config = dict(
    n_layer=8,
    d_model=64,
    n_head=2,
    n_kv_head=1,
    head_dim=64,
    d_mlp=192,
    vocab_size=8192,
    activation='swiglu',
    norm='rmsnorm',
    norm_place='pre',
    norm_eps=1e-06,
    positions='rope',
    rope_base=15200.0,
    rope_fraction=1.0,
    qk_norm=False,
    attn_scale=0.125,
    bias='none',
    tie_embeddings=False,
    parallel_block=False,
    extras=['local attention windows', 'capped logits'],
    init='trunc',
    init_std_qkv=0.0499,
    init_std_o=0.0352,
    init_std_up=0.0499,
    init_std_down=0.0,
    optimizer='muon_variant',
    lr=0.00541,
    beta1=0.95,
    weight_decay=0.0085,
    lr_head=0.0054,
    grad_clip=0.5,
    warmup_steps=200,
    schedule='cos',
    final_lr_fraction=0.0,
    batch_tokens=8192,
    seq_len=256,
    doc_mask=True,
    train_tokens=89650000,
    steps=10944,
    dataset='wikipedia_en',
)
Each number is 50 + 15 x the weight over its row's rms, rounded and kept within 0 to 99. Layers, rows and columns count from 0. The size before them is the row's rms in percent of the matrix's.

# layer 3 MLP gate, 192x64, rms 0.195, rows 93-129, columns 0-63
086:65 53 64 51 61 15 43 66 70 62 65 68 70 37 46 58 29 66 33 59 53 26 53 54 83 69 58 90 44 30 28 64 48 82 58 38 56 34 46 74 46 50 40 51 38 60 34 31 48 39 35 38 56 66 31 47 53 57 44 66 49 45 38 53
104:11 35 24 43 67 42 51 68 38 49 63 54 49 41 19 60 75 35 47 24 60 29 59 42 45 17 50 43 42 51 43 67 44 40 46 28 61 47 53 30 19 64 27 68 51 27 48 34 39 36 56 43 64 44 50 25 56 47 62 42 62 44 39 57
092:63 52 49 50 58 63 35 34 62 54 56 34 55 51 30 51 62 19 53 48 48 30 59 63 55 45 52 69 34 30 49 20 26 51 41 95 62 32 39 51 66 45 70 49 22 50 28 54 53 66 52 63 46 57 48 63 41 55 13 70 43 69 32 68
108:53 44 62 46 62 69 42 34 53 34 42 66 71 73 39 74 80 28 39 25 45 39 61 59 41 36 72 48 81 47 57 45 27 51 24 78 38 51 51 57 60 27 34 38 45 49 29 71 47 47 61 65 49 52 40 74 67 65 42 40 35 60 69 68
072:32 68 27 31 43 54 38 68 45 33 60 30 63 61 59 56 35 41 57 37 39 84 39 66 49 33 56 89 53 66 56 66 54 40 30 83 52 55 57 68 36 55 32 55 34 53 61 46 58 65 50 46 38 44 71 74 45 39 80 54 40 43 29 31
078:44 26 53 44 20 75 35 58 67 48 23 58 44 45 45 26 54 55 60 30 33 17 46 45 36 34 50 12 22 43 49 52 34 43 27 73 62 61 68 37 52 56 58 46 36 59 41 58 46 48 61 48 44 46 48 64 58 23 40 28 75 41 67 45
088:06 54 42 66 28 47 74 59 45 64 69 56 37 63 47 63 56 40 65 47 52 44 70 74 27 60 57 30 42 67 42 42 56 26 33 58 26 60 44 34 58 29 53 77 68 44 56 72 52 74 61 46 40 55 43 46 50 48 71 47 80 47 34 31
099:40 43 42 22 22 49 32 50 58 62 40 27 02 42 38 63 20 74 46 50 65 44 27 44 52 47 49 53 41 42 62 37 50 47 44 39 24 61 50 37 30 44 33 71 71 61 37 43 69 45 44 30 73 54 50 75 45 36 36 55 41 60 64 42
100:37 51 82 61 55 79 37 56 45 30 27 61 45 73 66 34 41 62 49 29 53 77 65 63 31 38 41 64 38 45 62 51 78 50 38 50 32 53 38 65 73 57 66 52 61 52 31 53 69 58 39 32 61 61 44 37 64 65 46 38 45 20 84 46
086:60 63 47 61 44 65 58 45 23 33 55 51 40 32 27 45 59 33 60 40 31 42 40 37 28 58 32 38 60 34 43 54 57 77 39 46 43 21 53 28 81 75 51 29 64 38 59 62 67 57 42 54 31 52 46 35 47 55 24 40 60 26 89 48
100:69 60 47 34 51 67 38 49 49 67 52 63 54 53 41 20 44 21 71 26 38 36 43 67 37 36 67 51 74 27 57 41 69 45 10 41 51 22 45 38 87 59 44 56 57 42 53 70 43 31 59 67 61 53 34 55 63 61 59 55 35 40 57 37
106:51 41 19 50 37 53 39 67 39 37 61 48 64 64 49 63 37 27 72 26 27 61 54 21 48 74 66 42 72 58 42 23 30 55 76 82 46 33 72 55 44 38 54 32 62 54 43 48 49 56 24 70 35 51 31 37 58 45 64 43 44 34 57 39
101:54 85 53 49 62 33 73 16 49 60 62 29 62 80 19 38 61 64 34 35 41 53 66 59 54 24 50 62 55 34 15 43 79 50 46 18 69 51 52 48 29 68 51 49 57 49 51 45 34 58 52 63 33 39 50 48 65 49 48 41 41 63 45 55
087:69 20 53 34 72 53 36 34 37 56 41 75 32 55 42 65 61 80 48 70 28 43 54 35 61 45 55 75 23 39 57 28 68 53 43 55 33 46 50 37 57 50 62 50 53 61 23 35 47 71 56 47 17 50 45 28 44 61 54 51 71 26 58 28
095:58 38 53 34 41 55 53 43 41 49 56 44 50 44 21 58 26 55 50 50 51 58 36 62 50 38 40 50 43 46 59 31 42 41 52 69 59 28 50 22 50 44 39 84 65 28 58 64 55 30 34 49 49 48 46 90 66 99 78 75 45 50 35 50
110:41 48 31 42 25 55 60 68 43 72 46 43 58 43 38 50 55 69 28 37 53 53 53 00 58 65 63 52 28 50 21 60 39 56 83 52 49 57 61 47 47 23 36 50 64 45 66 71 42 27 42 46 42 73 36 57 32 43 49 30 63 59 50 39
095:29 43 35 40 31 47 44 50 38 61 51 69 55 44 61 65 70 69 34 37 60 45 57 49 80 30 53 23 59 16 53 50 35 29 68 34 65 73 51 44 54 37 55 74 38 15 52 32 61 63 52 64 40 55 52 51 71 58 52 55 41 92 54 56
070:71 57 59 31 60 20 53 68 56 50 58 60 49 55 14 49 45 40 45 50 41 34 50 24 47 36 44 35 40 56 59 41 36 45 40 50 69 81 60 65 34 40 54 47 24 47 67 40 52 46 49 36 54 77 28 56 55 91 58 27 83 38 66 52
104:46 43 71 53 42 41 44 31 36 40 64 34 47 43 56 49 50 23 36 40 31 26 56 66 61 26 46 32 52 66 62 59 44 63 54 46 36 36 37 70 54 52 56 79 37 79 17 54 49 50 46 94 46 52 50 68 44 09 53 61 33 60 48 42
103:55 64 40 41 61 52 26 15 57 65 50 59 55 44 79 61 44 37 65 49 37 38 52 33 37 54 81 63 65 35 28 41 30 55 35 71 72 33 36 49 58 48 48 43 61 72 58 83 39 45 61 17 43 67 60 73 38 57 32 40 52 31 52 50
100:56 42 90 71 41 57 50 42 34 42 34 46 51 27 41 37 52 66 39 67 49 37 28 52 46 57 69 56 57 32 59 59 66 66 34 36 51 18 56 49 41 44 22 76 10 53 37 52 44 44 43 28 54 48 30 54 43 46 70 18 32 45 48 40
104:41 61 51 55 75 53 53 27 57 29 39 40 40 47 46 79 29 53 48 37 52 41 73 30 55 42 57 35 13 72 30 33 39 49 65 63 68 53 42 38 77 45 64 66 55 64 72 68 56 55 53 82 38 49 43 34 52 35 40 64 77 32 68 40
104:10 52 79 62 26 40 46 74 38 75 43 72 56 72 57 35 69 54 68 90 36 42 56 54 54 60 55 61 46 50 90 38 73 67 56 56 37 52 42 59 58 28 57 44 43 37 56 70 51 49 52 58 49 52 40 43 70 54 52 67 40 52 34 44
114:60 62 45 57 79 40 21 58 44 26 74 49 39 52 66 57 57 62 31 57 35 22 22 63 40 45 37 34 46 50 66 54 41 47 61 76 21 42 57 44 60 52 54 40 48 49 70 60 61 42 77 50 35 63 39 52 71 10 51 43 47 27 26 56
089:58 12 62 34 40 54 30 61 41 56 62 62 57 53 03 76 72 49 34 59 24 24 63 51 66 64 46 57 58 38 59 57 44 67 46 52 34 38 44 40 45 49 44 53 45 52 19 30 51 44 46 60 50 37 38 66 64 49 59 51 38 85 38 29
097:35 63 74 34 50 35 42 55 61 35 71 54 30 69 68 55 23 68 63 27 38 63 50 66 37 41 46 37 66 60 55 28 58 52 73 72 35 54 70 62 51 35 50 71 20 46 40 39 56 50 47 51 31 43 34 57 74 87 31 35 59 37 38 50
083:27 35 68 45 63 40 33 26 81 66 56 65 57 47 50 55 57 49 52 52 56 46 61 40 39 76 86 45 47 38 45 35 52 37 35 40 43 72 69 61 18 55 46 40 41 64 10 46 34 64 47 58 47 69 50 34 68 61 29 30 62 46 43 72
113:42 89 68 37 51 67 54 62 50 73 33 67 42 47 62 60 31 56 32 46 57 42 33 58 56 47 36 56 44 33 55 77 17 76 50 54 55 56 68 35 51 46 48 60 60 44 65 52 22 63 34 49 62 53 25 51 58 41 68 49 63 66 76 11
108:46 64 30 74 40 38 58 63 62 55 79 34 67 34 43 78 38 25 42 44 52 53 59 45 51 77 28 56 70 77 25 44 66 47 23 36 41 40 76 37 31 32 45 35 26 48 60 44 72 44 52 33 52 43 20 62 54 47 64 44 55 51 62 51
111:49 46 56 44 80 58 64 70 52 68 57 62 58 41 63 80 62 62 67 51 44 38 43 32 52 65 52 57 31 30 41 54 43 65 56 39 33 55 85 41 49 75 39 43 71 39 49 50 58 78 71 80 51 24 39 39 58 53 26 71 42 33 64 74
100:51 22 48 82 35 38 65 67 53 46 45 42 70 79 49 38 30 53 55 66 50 56 45 38 59 25 31 19 39 62 49 49 16 39 62 75 61 36 67 51 51 37 35 51 51 62 44 44 17 52 60 56 31 41 26 54 60 63 49 42 39 70 32 34
109:45 54 37 52 62 36 33 49 59 60 47 81 50 46 45 56 53 57 79 22 41 38 58 55 48 71 51 77 36 46 49 44 84 32 68 32 46 52 39 58 12 50 18 84 35 43 39 54 37 52 57 41 79 43 35 65 57 48 66 45 37 48 62 32
078:61 40 33 51 55 52 49 37 99 74 46 54 62 55 68 30 23 71 51 71 64 33 74 48 73 56 73 53 38 46 34 57 44 38 66 43 62 55 54 67 80 60 68 36 38 65 53 33 51 40 71 49 44 60 53 37 31 32 33 52 51 70 62 54
086:43 41 75 40 44 48 82 28 59 40 32 60 48 40 85 45 60 75 49 45 39 56 69 41 68 66 63 63 48 65 29 58 48 45 77 27 56 61 49 37 38 60 38 41 57 65 40 66 10 70 52 43 38 47 77 40 35 61 43 64 34 65 40 60
101:47 28 42 48 51 44 53 49 63 75 57 44 75 49 28 12 43 41 68 45 19 52 64 45 16 57 67 61 57 58 36 41 59 32 62 30 53 59 48 37 62 25 48 35 63 47 50 58 39 80 47 80 50 73 28 72 56 53 50 64 54 53 71 62
122:70 57 56 40 59 54 23 80 63 46 32 35 35 48 48 64 59 45 67 45 60 36 63 41 25 26 65 53 29 48 51 63 55 53 35 29 18 43 47 34 35 63 40 62 27 72 49 53 64 56 41 34 87 64 27 59 69 43 20 61 42 46 50 53
089:45 55 69 51 58 43 37 64 42 55 65 16 43 44 53 72 58 77 69 55 37 26 37 46 30 57 66 49 51 56 57 34 40 62 56 75 30 38 44 28 54 24 54 40 47 40 44 66 43 50 35 83 85 37 45 58 61 45 93 37 56 43 42 40
# layer 3 MLP up, 192x64, rms 0.21, rows 93-128, columns 0-63
096:70 50 44 35 44 36 36 51 52 68 60 60 53 31 28 46 37 53 28 70 58 34 32 32 79 50 39 70 51 39 43 44 40 47 49 61 62 56 63 68 31 31 60 51 11 69 65 31 36 37 34 35 54 59 63 72 63 70 52 53 50 46 94 46
102:51 95 68 41 33 49 63 53 57 56 46 48 32 44 68 52 48 62 43 57 26 40 25 58 64 74 50 49 30 75 53 47 34 59 82 57 50 37 33 40 60 45 66 69 63 23 32 60 28 50 76 43 18 42 61 56 61 64 69 53 48 60 44 46
091:50 60 24 49 39 48 58 50 35 11 66 39 63 58 23 56 37 39 57 49 77 68 53 49 50 51 64 25 54 66 62 43 61 63 42 48 22 50 52 58 83 50 49 70 79 36 54 77 72 40 43 58 47 72 54 46 49 28 47 48 15 57 40 40
096:68 47 41 38 05 39 66 32 67 44 68 69 28 42 60 66 53 71 55 75 62 69 57 32 72 48 38 54 56 71 67 44 33 51 57 52 64 52 70 54 36 30 64 59 52 79 59 59 51 50 68 25 50 32 65 39 46 69 53 44 53 60 23 61
068:59 51 36 56 47 43 23 39 83 59 58 69 60 37 47 51 83 63 57 66 62 52 54 40 31 50 39 52 46 56 46 46 67 57 31 53 44 33 62 36 48 89 41 47 54 67 58 67 56 58 60 72 56 35 27 65 48 62 17 62 75 48 88 52
133:48 44 40 44 51 66 67 66 43 59 46 19 49 51 84 50 69 38 42 21 85 76 51 67 60 38 49 78 70 48 39 43 48 30 58 45 34 22 32 54 51 57 33 45 64 67 57 49 40 55 52 84 37 46 55 58 25 46 33 70 40 42 46 44
120:45 47 62 60 37 47 57 51 58 54 37 52 37 51 80 57 54 43 40 41 58 48 60 56 63 74 34 34 69 83 76 43 26 42 59 98 60 60 42 51 78 29 46 65 71 67 53 54 59 56 66 67 37 65 46 40 27 42 78 50 53 65 57 31
087:56 64 77 68 40 50 74 48 46 62 55 16 59 91 64 55 44 45 44 35 30 61 38 50 50 53 35 58 78 58 63 57 56 34 40 49 40 47 49 31 39 48 46 63 43 36 40 71 66 54 41 61 58 50 48 62 40 64 96 26 25 65 59 69
116:76 82 70 61 14 41 55 74 50 29 43 49 39 32 50 60 38 63 65 43 38 33 55 43 45 52 66 69 44 32 42 42 37 63 62 23 24 48 55 11 54 53 62 38 56 30 47 70 39 53 42 54 35 23 64 56 49 61 31 55 71 56 51 40
110:50 43 71 57 31 81 51 35 41 43 74 61 60 44 23 63 69 44 59 52 50 38 40 41 43 57 35 16 58 56 77 17 56 65 39 43 40 33 39 27 86 62 74 50 66 38 46 58 48 34 30 41 49 61 46 51 39 68 45 45 60 36 75 53
099:40 63 63 52 65 43 54 58 23 37 61 73 17 45 37 11 41 67 54 53 39 52 49 42 33 60 45 52 78 23 54 23 54 56 36 45 61 31 52 21 53 41 48 59 62 45 44 41 45 51 44 39 52 62 28 62 79 74 74 34 61 70 42 39
120:78 73 65 36 55 70 40 25 45 51 41 60 55 63 48 36 47 39 64 40 72 73 34 66 59 71 56 58 52 45 57 29 34 39 42 34 72 14 55 55 38 50 67 24 44 54 29 77 43 50 62 47 46 43 36 56 48 64 42 47 67 64 88 65
090:49 77 72 59 63 85 56 43 07 62 44 43 55 31 41 66 79 38 57 50 39 29 41 63 65 42 61 44 57 47 56 49 56 32 21 61 42 59 42 58 46 54 60 80 50 44 57 56 34 72 46 51 71 55 40 65 35 21 24 61 52 39 54 58
110:64 83 62 68 72 37 37 57 62 67 51 47 52 30 12 30 43 41 49 46 48 33 60 86 43 44 64 55 31 47 63 38 58 63 17 41 30 58 54 49 60 49 47 84 40 50 34 49 37 58 53 41 41 53 66 33 36 30 39 40 60 56 68 26
094:13 40 34 49 58 53 69 41 47 24 63 41 37 51 49 30 60 57 43 43 51 57 28 36 52 25 46 46 28 68 61 57 77 44 49 53 59 56 74 31 31 60 45 57 27 26 34 38 51 51 66 47 18 22 55 52 21 58 50 23 69 46 57 54
107:40 47 57 16 64 60 76 71 55 69 40 63 53 36 36 50 39 61 62 58 69 56 38 83 45 57 26 45 72 33 74 50 58 57 62 60 22 76 40 34 56 34 49 54 49 52 26 42 61 45 58 59 15 37 59 67 70 51 39 56 71 65 47 48
080:59 48 47 54 55 37 55 26 83 34 39 55 35 47 72 28 46 41 40 50 67 74 79 42 60 62 48 67 47 40 62 55 30 56 79 26 21 66 40 34 29 44 56 54 82 45 80 42 39 68 41 43 71 43 49 63 63 32 64 49 65 43 47 56
082:46 23 97 58 62 28 79 39 29 56 57 63 41 70 49 67 74 37 60 56 58 34 51 37 79 62 49 39 38 35 46 39 80 73 34 54 37 42 69 56 39 56 38 45 40 57 37 54 53 62 40 60 42 52 49 34 37 68 35 51 77 56 56 34
117:41 51 73 42 48 51 46 25 54 59 81 61 18 49 58 46 47 36 43 40 38 60 71 45 51 50 38 27 30 36 47 36 37 32 56 62 68 45 90 47 36 28 62 70 40 56 43 46 55 43 64 68 46 51 81 66 58 53 37 20 69 74 69 51
089:39 47 58 44 68 69 48 62 68 39 61 74 51 42 59 53 49 40 54 75 44 84 53 45 54 53 43 44 76 26 53 54 66 37 76 70 59 58 51 46 77 51 49 60 79 37 42 30 63 60 65 31 29 43 94 42 42 37 61 33 53 41 25 59
117:37 46 56 50 38 51 55 28 48 59 48 80 28 67 40 31 53 43 68 53 62 63 56 41 32 49 51 49 39 29 36 59 63 60 47 48 81 00 63 64 45 22 66 65 35 59 38 48 46 48 47 46 55 32 38 59 33 55 30 26 62 31 28 57
094:54 55 50 67 38 53 36 33 55 28 43 56 77 41 62 68 44 76 39 61 31 17 69 39 86 64 51 25 40 66 53 67 25 56 56 44 63 59 34 71 36 45 58 38 59 46 69 82 32 65 54 48 41 74 48 50 57 63 68 58 56 52 63 61
099:42 27 71 43 32 69 63 83 53 67 52 62 50 64 72 53 72 71 54 83 34 24 47 55 27 69 35 32 51 39 53 48 52 45 22 75 42 25 48 53 52 59 55 33 48 64 58 55 61 55 56 68 38 56 47 28 48 51 52 57 73 29 72 62
104:37 56 57 58 33 60 86 63 37 47 36 52 39 36 53 40 63 67 48 27 43 60 48 45 28 55 48 27 33 48 29 60 40 65 56 40 20 51 56 55 55 48 55 71 36 74 49 49 20 79 31 67 35 50 84 84 55 69 58 45 36 39 40 46
122:57 38 48 49 48 73 68 24 33 55 85 51 64 35 26 80 55 55 22 42 56 49 39 45 61 63 50 38 71 68 37 44 42 47 64 45 48 33 43 41 40 47 32 00 47 66 31 38 33 32 65 37 61 59 55 58 35 51 44 53 44 33 49 59
102:62 13 51 41 37 54 56 61 59 50 76 32 46 47 56 34 27 47 43 44 48 66 40 63 66 59 64 39 53 52 33 33 52 39 64 84 72 39 44 29 50 35 55 42 64 53 54 45 74 19 79 20 29 52 45 73 38 73 38 36 42 53 41 54
097:42 60 59 35 80 50 76 59 31 92 60 55 47 52 42 19 38 53 62 47 41 68 59 59 40 35 53 61 46 47 37 67 03 60 42 60 63 41 59 67 51 58 62 64 50 33 47 39 36 36 41 77 55 62 41 46 61 34 42 34 39 31 24 46
091:80 54 02 60 21 55 37 40 38 20 49 45 40 35 58 61 63 51 40 63 36 47 66 40 48 57 61 58 70 27 69 62 66 81 49 58 78 52 53 58 70 52 37 42 71 55 42 43 71 46 57 28 41 48 59 37 52 37 57 71 43 51 34 54
115:40 32 78 58 66 68 61 49 36 68 20 64 37 65 57 43 58 70 63 66 52 55 48 34 63 65 35 54 40 40 68 65 49 52 65 52 72 54 66 42 46 67 23 72 46 45 56 40 48 73 28 78 52 26 66 58 78 47 28 80 55 56 47 49
097:29 41 58 56 47 54 53 79 37 57 29 61 68 44 47 24 51 38 19 45 21 44 19 56 21 47 49 72 47 25 32 31 62 50 41 34 54 45 40 34 68 57 46 30 74 46 58 51 51 44 63 43 46 43 57 38 67 47 37 56 35 09 50 58
098:49 46 29 89 81 66 41 46 34 84 48 60 38 37 76 43 42 93 53 63 70 52 47 58 68 66 51 63 64 58 42 58 59 70 51 53 32 64 45 60 36 40 63 56 57 35 65 58 43 29 58 46 69 74 50 45 44 54 53 43 46 26 45 33
100:50 41 23 46 31 20 62 58 36 65 30 64 43 24 47 38 37 43 21 53 60 42 44 38 76 64 37 58 57 61 50 27 57 60 56 18 34 29 46 74 47 85 52 54 56 53 47 42 57 36 51 76 42 33 60 54 60 65 54 49 64 60 83 54
106:64 54 47 60 43 49 30 32 47 36 56 59 47 80 44 76 39 47 47 37 73 68 28 30 33 63 65 66 62 54 64 52 52 69 48 18 38 67 36 45 54 50 21 55 44 52 73 30 47 46 78 38 84 60 28 38 74 60 41 39 37 59 48 66
088:56 27 74 52 47 30 39 37 57 44 27 51 34 27 67 44 63 86 59 49 27 51 39 50 39 58 47 68 62 38 58 80 65 80 45 65 81 39 47 44 58 68 22 55 34 67 42 49 60 79 50 77 52 43 41 37 36 41 57 58 43 58 52 51
101:49 49 28 64 74 85 65 60 51 43 44 71 40 29 50 41 30 39 64 76 43 66 87 64 52 46 41 45 42 37 54 37 84 50 49 48 46 46 44 72 70 56 32 69 42 45 31 72 52 58 64 53 57 61 45 41 37 38 68 72 21 33 59 44
104:64 47 36 49 30 61 50 37 63 32 90 45 27 57 31 39 39 39 37 25 28 45 60 39 28 39 59 60 61 57 65 53 49 53 43 49 42 83 42 04 52 40 35 56 67 55 37 67 40 37 49 33 60 60 57 75 45 50 24 59 41 52 64 35
# layer 3 MLP down (transposed), 192x64, rms 0.0634, rows 93-128, columns 0-63
102:43 37 59 56 67 30 72 50 42 66 55 64 48 64 73 61 68 31 63 43 45 78 73 73 49 56 61 36 19 65 42 55 55 69 28 23 72 63 37 18 46 57 69 33 77 64 59 54 57 56 57 69 43 58 38 39 31 48 42 58 41 59 35 39
085:37 89 20 47 54 39 49 52 53 35 53 64 56 30 43 68 37 42 28 45 30 44 62 01 65 47 60 64 39 77 49 87 52 35 43 50 49 29 75 40 38 65 45 37 55 42 48 61 52 51 45 56 53 55 57 68 53 53 37 30 67 67 56 56
101:49 68 40 60 68 49 56 42 59 59 48 21 50 31 43 54 43 17 37 55 51 33 34 46 33 54 37 31 39 34 54 68 48 36 77 67 58 53 49 97 49 56 59 60 36 49 31 48 65 60 57 71 42 61 49 79 50 63 32 48 08 59 46 60
103:45 58 33 83 12 48 44 34 74 53 49 48 43 31 55 28 58 66 61 33 74 44 37 24 47 44 60 63 46 53 42 67 27 52 85 51 51 63 51 50 64 67 12 57 33 53 51 70 56 63 67 33 57 40 34 66 42 52 75 55 45 53 54 52
109:47 43 65 55 14 60 31 27 71 62 59 39 68 39 39 37 60 60 53 38 59 48 59 41 59 75 46 77 76 40 59 60 52 59 71 58 34 40 61 13 73 66 64 36 48 72 39 72 47 54 63 44 33 71 48 42 77 35 61 44 46 45 69 48
136:33 45 41 75 43 58 50 44 58 61 78 40 67 30 68 13 53 80 42 40 75 49 63 29 65 44 31 68 56 51 29 52 65 34 53 82 58 26 66 48 61 45 44 68 65 65 62 61 36 55 59 50 50 64 43 43 56 43 26 64 38 29 62 65
108:54 30 47 45 50 48 80 72 66 52 44 51 50 42 52 67 50 36 37 41 41 58 48 47 29 61 46 28 34 69 48 82 53 43 32 82 71 74 35 63 18 41 57 33 66 46 62 66 43 78 34 44 53 48 91 47 24 58 50 54 48 53 53 49
087:59 43 47 16 33 67 20 39 74 41 52 29 36 40 42 47 40 67 32 36 81 33 47 49 34 43 53 59 44 34 58 54 36 49 66 41 39 77 62 63 59 54 54 47 87 45 26 58 62 46 52 36 66 34 51 70 50 34 46 70 23 47 73 43
104:44 49 37 37 48 76 64 63 81 28 42 31 54 87 60 38 61 74 52 59 61 74 42 33 34 36 40 41 43 54 51 58 72 69 48 30 59 66 31 47 54 59 76 68 54 62 63 55 68 44 46 32 70 38 27 74 52 50 33 35 54 32 55 65
135:60 68 22 52 53 38 53 73 52 65 44 46 42 78 69 55 28 56 17 67 65 79 38 65 56 43 48 56 42 55 37 61 22 36 54 32 79 86 37 54 53 31 54 67 43 56 50 50 54 50 31 62 72 41 69 62 39 45 62 62 58 58 25 51
105:56 28 61 31 36 33 70 43 66 58 42 52 40 51 58 85 36 44 55 38 46 43 40 56 34 43 73 76 40 50 78 56 38 50 68 42 42 31 25 33 39 29 45 72 60 22 37 53 75 69 60 63 69 41 52 24 67 60 68 70 47 51 47 39
108:65 73 42 43 37 65 37 34 57 67 48 35 51 65 63 48 36 61 38 47 72 50 77 34 54 31 60 42 50 26 40 72 46 56 59 50 43 19 32 74 50 62 37 64 43 34 51 75 42 42 60 20 71 79 69 45 61 50 32 27 62 50 30 68
091:76 58 62 45 63 28 82 27 22 54 46 42 32 78 10 40 52 50 44 57 47 46 55 48 53 51 57 45 40 37 25 36 65 56 48 33 92 39 47 44 20 48 56 59 59 36 53 65 43 36 55 62 21 50 40 50 53 54 55 26 60 56 43 41
103:31 21 44 44 26 57 59 68 36 54 59 37 31 70 50 53 45 36 41 44 23 68 55 53 55 44 23 26 48 35 39 65 57 28 63 52 38 61 54 33 26 42 59 09 45 52 62 55 61 64 46 67 86 37 23 46 66 56 50 43 50 41 43 69
087:36 50 54 13 42 57 50 50 42 64 75 40 61 62 43 44 44 60 52 37 68 53 54 55 39 44 43 59 51 65 55 37 64 52 40 66 50 44 67 48 29 25 36 57 30 18 69 22 22 39 51 65 36 23 66 73 56 84 29 55 66 57 44 70
098:67 31 43 52 72 69 26 78 57 17 75 53 53 41 31 47 44 44 34 64 64 45 65 61 48 59 32 42 71 60 50 47 77 53 32 67 51 65 62 40 51 38 60 57 45 68 66 52 36 63 54 52 72 25 67 54 82 24 52 59 55 37 51 27
088:69 53 44 52 66 55 37 50 69 56 39 28 48 20 55 28 41 50 40 51 40 42 40 78 20 55 39 76 41 67 78 51 41 81 43 58 24 26 31 52 55 68 70 24 70 63 57 63 44 70 45 44 66 55 67 59 57 37 55 48 70 46 50 33
124:34 42 22 44 38 78 27 39 64 52 57 20 73 32 70 21 58 67 53 43 63 56 65 57 58 56 42 93 54 60 41 54 54 38 65 68 35 32 48 54 65 67 49 30 40 51 58 52 39 64 65 63 47 33 69 25 60 42 48 73 58 40 56 52
098:47 41 50 62 58 37 40 39 42 66 74 77 14 57 63 35 50 49 46 54 43 54 53 49 50 26 61 49 50 67 50 56 04 56 62 57 60 50 38 73 37 43 26 72 31 45 42 50 42 81 61 90 66 56 62 47 42 55 50 69 52 36 51 74
085:41 50 30 59 59 42 40 21 68 44 34 59 24 59 25 47 12 50 48 22 57 43 40 75 46 38 56 38 39 58 60 19 40 68 68 32 37 51 66 60 42 51 49 34 45 33 36 38 37 55 38 71 46 21 48 54 31 48 39 61 29 38 71 47
115:48 41 49 43 23 62 61 45 50 74 25 81 45 32 64 44 28 35 45 58 69 32 64 61 38 57 53 33 43 51 50 42 43 32 73 60 59 31 63 83 23 48 38 45 40 68 67 32 50 39 35 84 56 47 36 37 42 69 69 34 59 35 54 63
084:46 54 47 30 55 49 29 76 63 50 75 46 78 35 40 55 52 56 46 73 49 23 66 66 26 56 63 67 57 47 57 54 53 51 23 53 39 47 28 34 45 52 66 13 70 21 60 41 19 58 57 55 80 50 47 67 35 56 59 47 45 66 64 54
104:44 56 44 63 60 56 57 61 68 70 71 45 22 44 57 30 27 32 36 37 45 30 31 78 26 54 35 52 48 54 75 31 49 63 30 37 71 34 48 38 47 37 38 16 50 36 44 68 37 39 47 76 65 49 57 50 38 53 28 35 46 68 26 41
108:29 37 69 62 56 33 35 61 57 52 46 74 60 41 51 39 55 49 38 59 50 04 17 74 27 65 33 53 48 55 74 50 37 44 55 40 41 43 51 21 31 37 55 35 45 77 59 73 77 71 60 48 42 46 34 45 57 34 48 55 59 31 50 62
113:57 74 53 41 47 69 57 64 48 39 67 48 58 52 72 33 50 43 65 21 53 74 48 59 49 39 52 41 38 37 26 47 73 45 52 39 82 66 62 66 67 29 43 59 84 31 54 24 80 77 35 53 57 61 63 54 39 65 44 49 41 69 37 31
090:64 46 71 50 77 40 76 51 27 33 59 37 38 69 56 53 37 34 63 67 32 34 15 49 50 59 48 43 37 65 25 12 55 56 65 51 65 60 66 52 56 58 52 52 75 64 55 64 60 49 69 58 41 64 72 46 27 64 65 49 30 60 33 68
098:88 43 56 60 37 57 48 57 85 58 79 25 51 63 60 41 56 51 64 44 81 28 66 27 47 41 48 38 63 54 67 40 75 40 61 39 39 61 58 55 42 27 29 57 36 57 63 64 66 56 64 35 42 46 49 45 46 86 44 43 48 62 48 24
092:55 50 72 48 61 65 42 54 19 46 56 65 45 62 31 31 65 69 86 42 48 38 55 46 52 25 58 39 59 67 15 22 72 58 60 32 56 45 60 46 52 48 61 40 45 30 35 65 70 53 38 37 60 28 68 27 37 65 67 39 32 47 66 65
136:44 55 55 60 75 45 42 38 50 65 24 46 45 44 66 24 72 65 56 46 52 38 30 69 40 56 60 55 28 22 45 64 54 36 66 53 77 37 37 59 63 79 31 55 49 92 57 49 60 70 49 67 41 35 69 59 37 31 45 45 49 66 62 26
089:81 55 50 33 71 42 36 43 49 59 54 49 31 53 34 69 51 44 76 57 73 73 49 56 60 61 25 07 64 63 61 51 59 49 58 83 28 57 16 68 29 42 52 36 43 61 50 45 62 53 42 42 62 54 47 24 42 58 60 44 46 75 44 49
098:43 32 70 53 46 71 28 49 76 29 56 31 42 59 46 77 61 65 65 54 36 49 51 60 37 41 45 62 67 41 73 30 59 54 49 64 34 74 71 61 57 41 34 50 40 28 44 55 47 66 49 20 69 78 61 72 49 65 56 61 50 51 90 43
086:54 39 51 25 53 40 54 64 51 55 39 43 46 59 54 45 32 56 26 39 69 29 62 35 71 64 80 42 37 35 37 46 65 45 45 26 50 52 63 41 50 49 40 84 43 31 52 63 69 33 54 41 36 60 43 47 11 88 40 76 57 51 33 70
104:64 58 68 32 56 41 69 70 41 55 29 51 42 45 54 39 60 59 48 74 19 36 55 70 50 49 35 14 32 58 36 52 70 40 44 47 72 57 49 66 19 45 66 60 65 49 41 59 69 67 34 65 37 61 57 79 27 66 60 71 59 32 55 36
097:51 61 28 43 34 79 49 59 51 50 77 50 63 68 24 57 18 22 37 60 58 52 72 75 52 61 57 44 48 53 49 37 37 46 52 38 35 78 61 58 40 30 71 51 77 26 55 43 48 20 49 42 34 61 55 30 67 53 41 25 68 54 45 46
088:35 62 43 59 29 30 39 50 45 54 48 42 41 56 50 58 64 59 43 25 27 59 42 62 29 59 75 65 47 44 68 51 30 38 25 62 38 51 73 70 81 54 13 25 43 54 54 40 47 53 59 37 59 59 16 47 42 38 54 76 32 34 28 45
094:76 34 51 29 53 54 53 63 33 73 21 32 55 44 69 49 63 34 74 43 69 44 44 43 24 67 44 55 61 63 64 77 31 40 60 78 39 36 35 39 76 73 46 49 43 53 50 47 55 29 51 46 66 29 45 69 43 67 23 38 28 44 57 50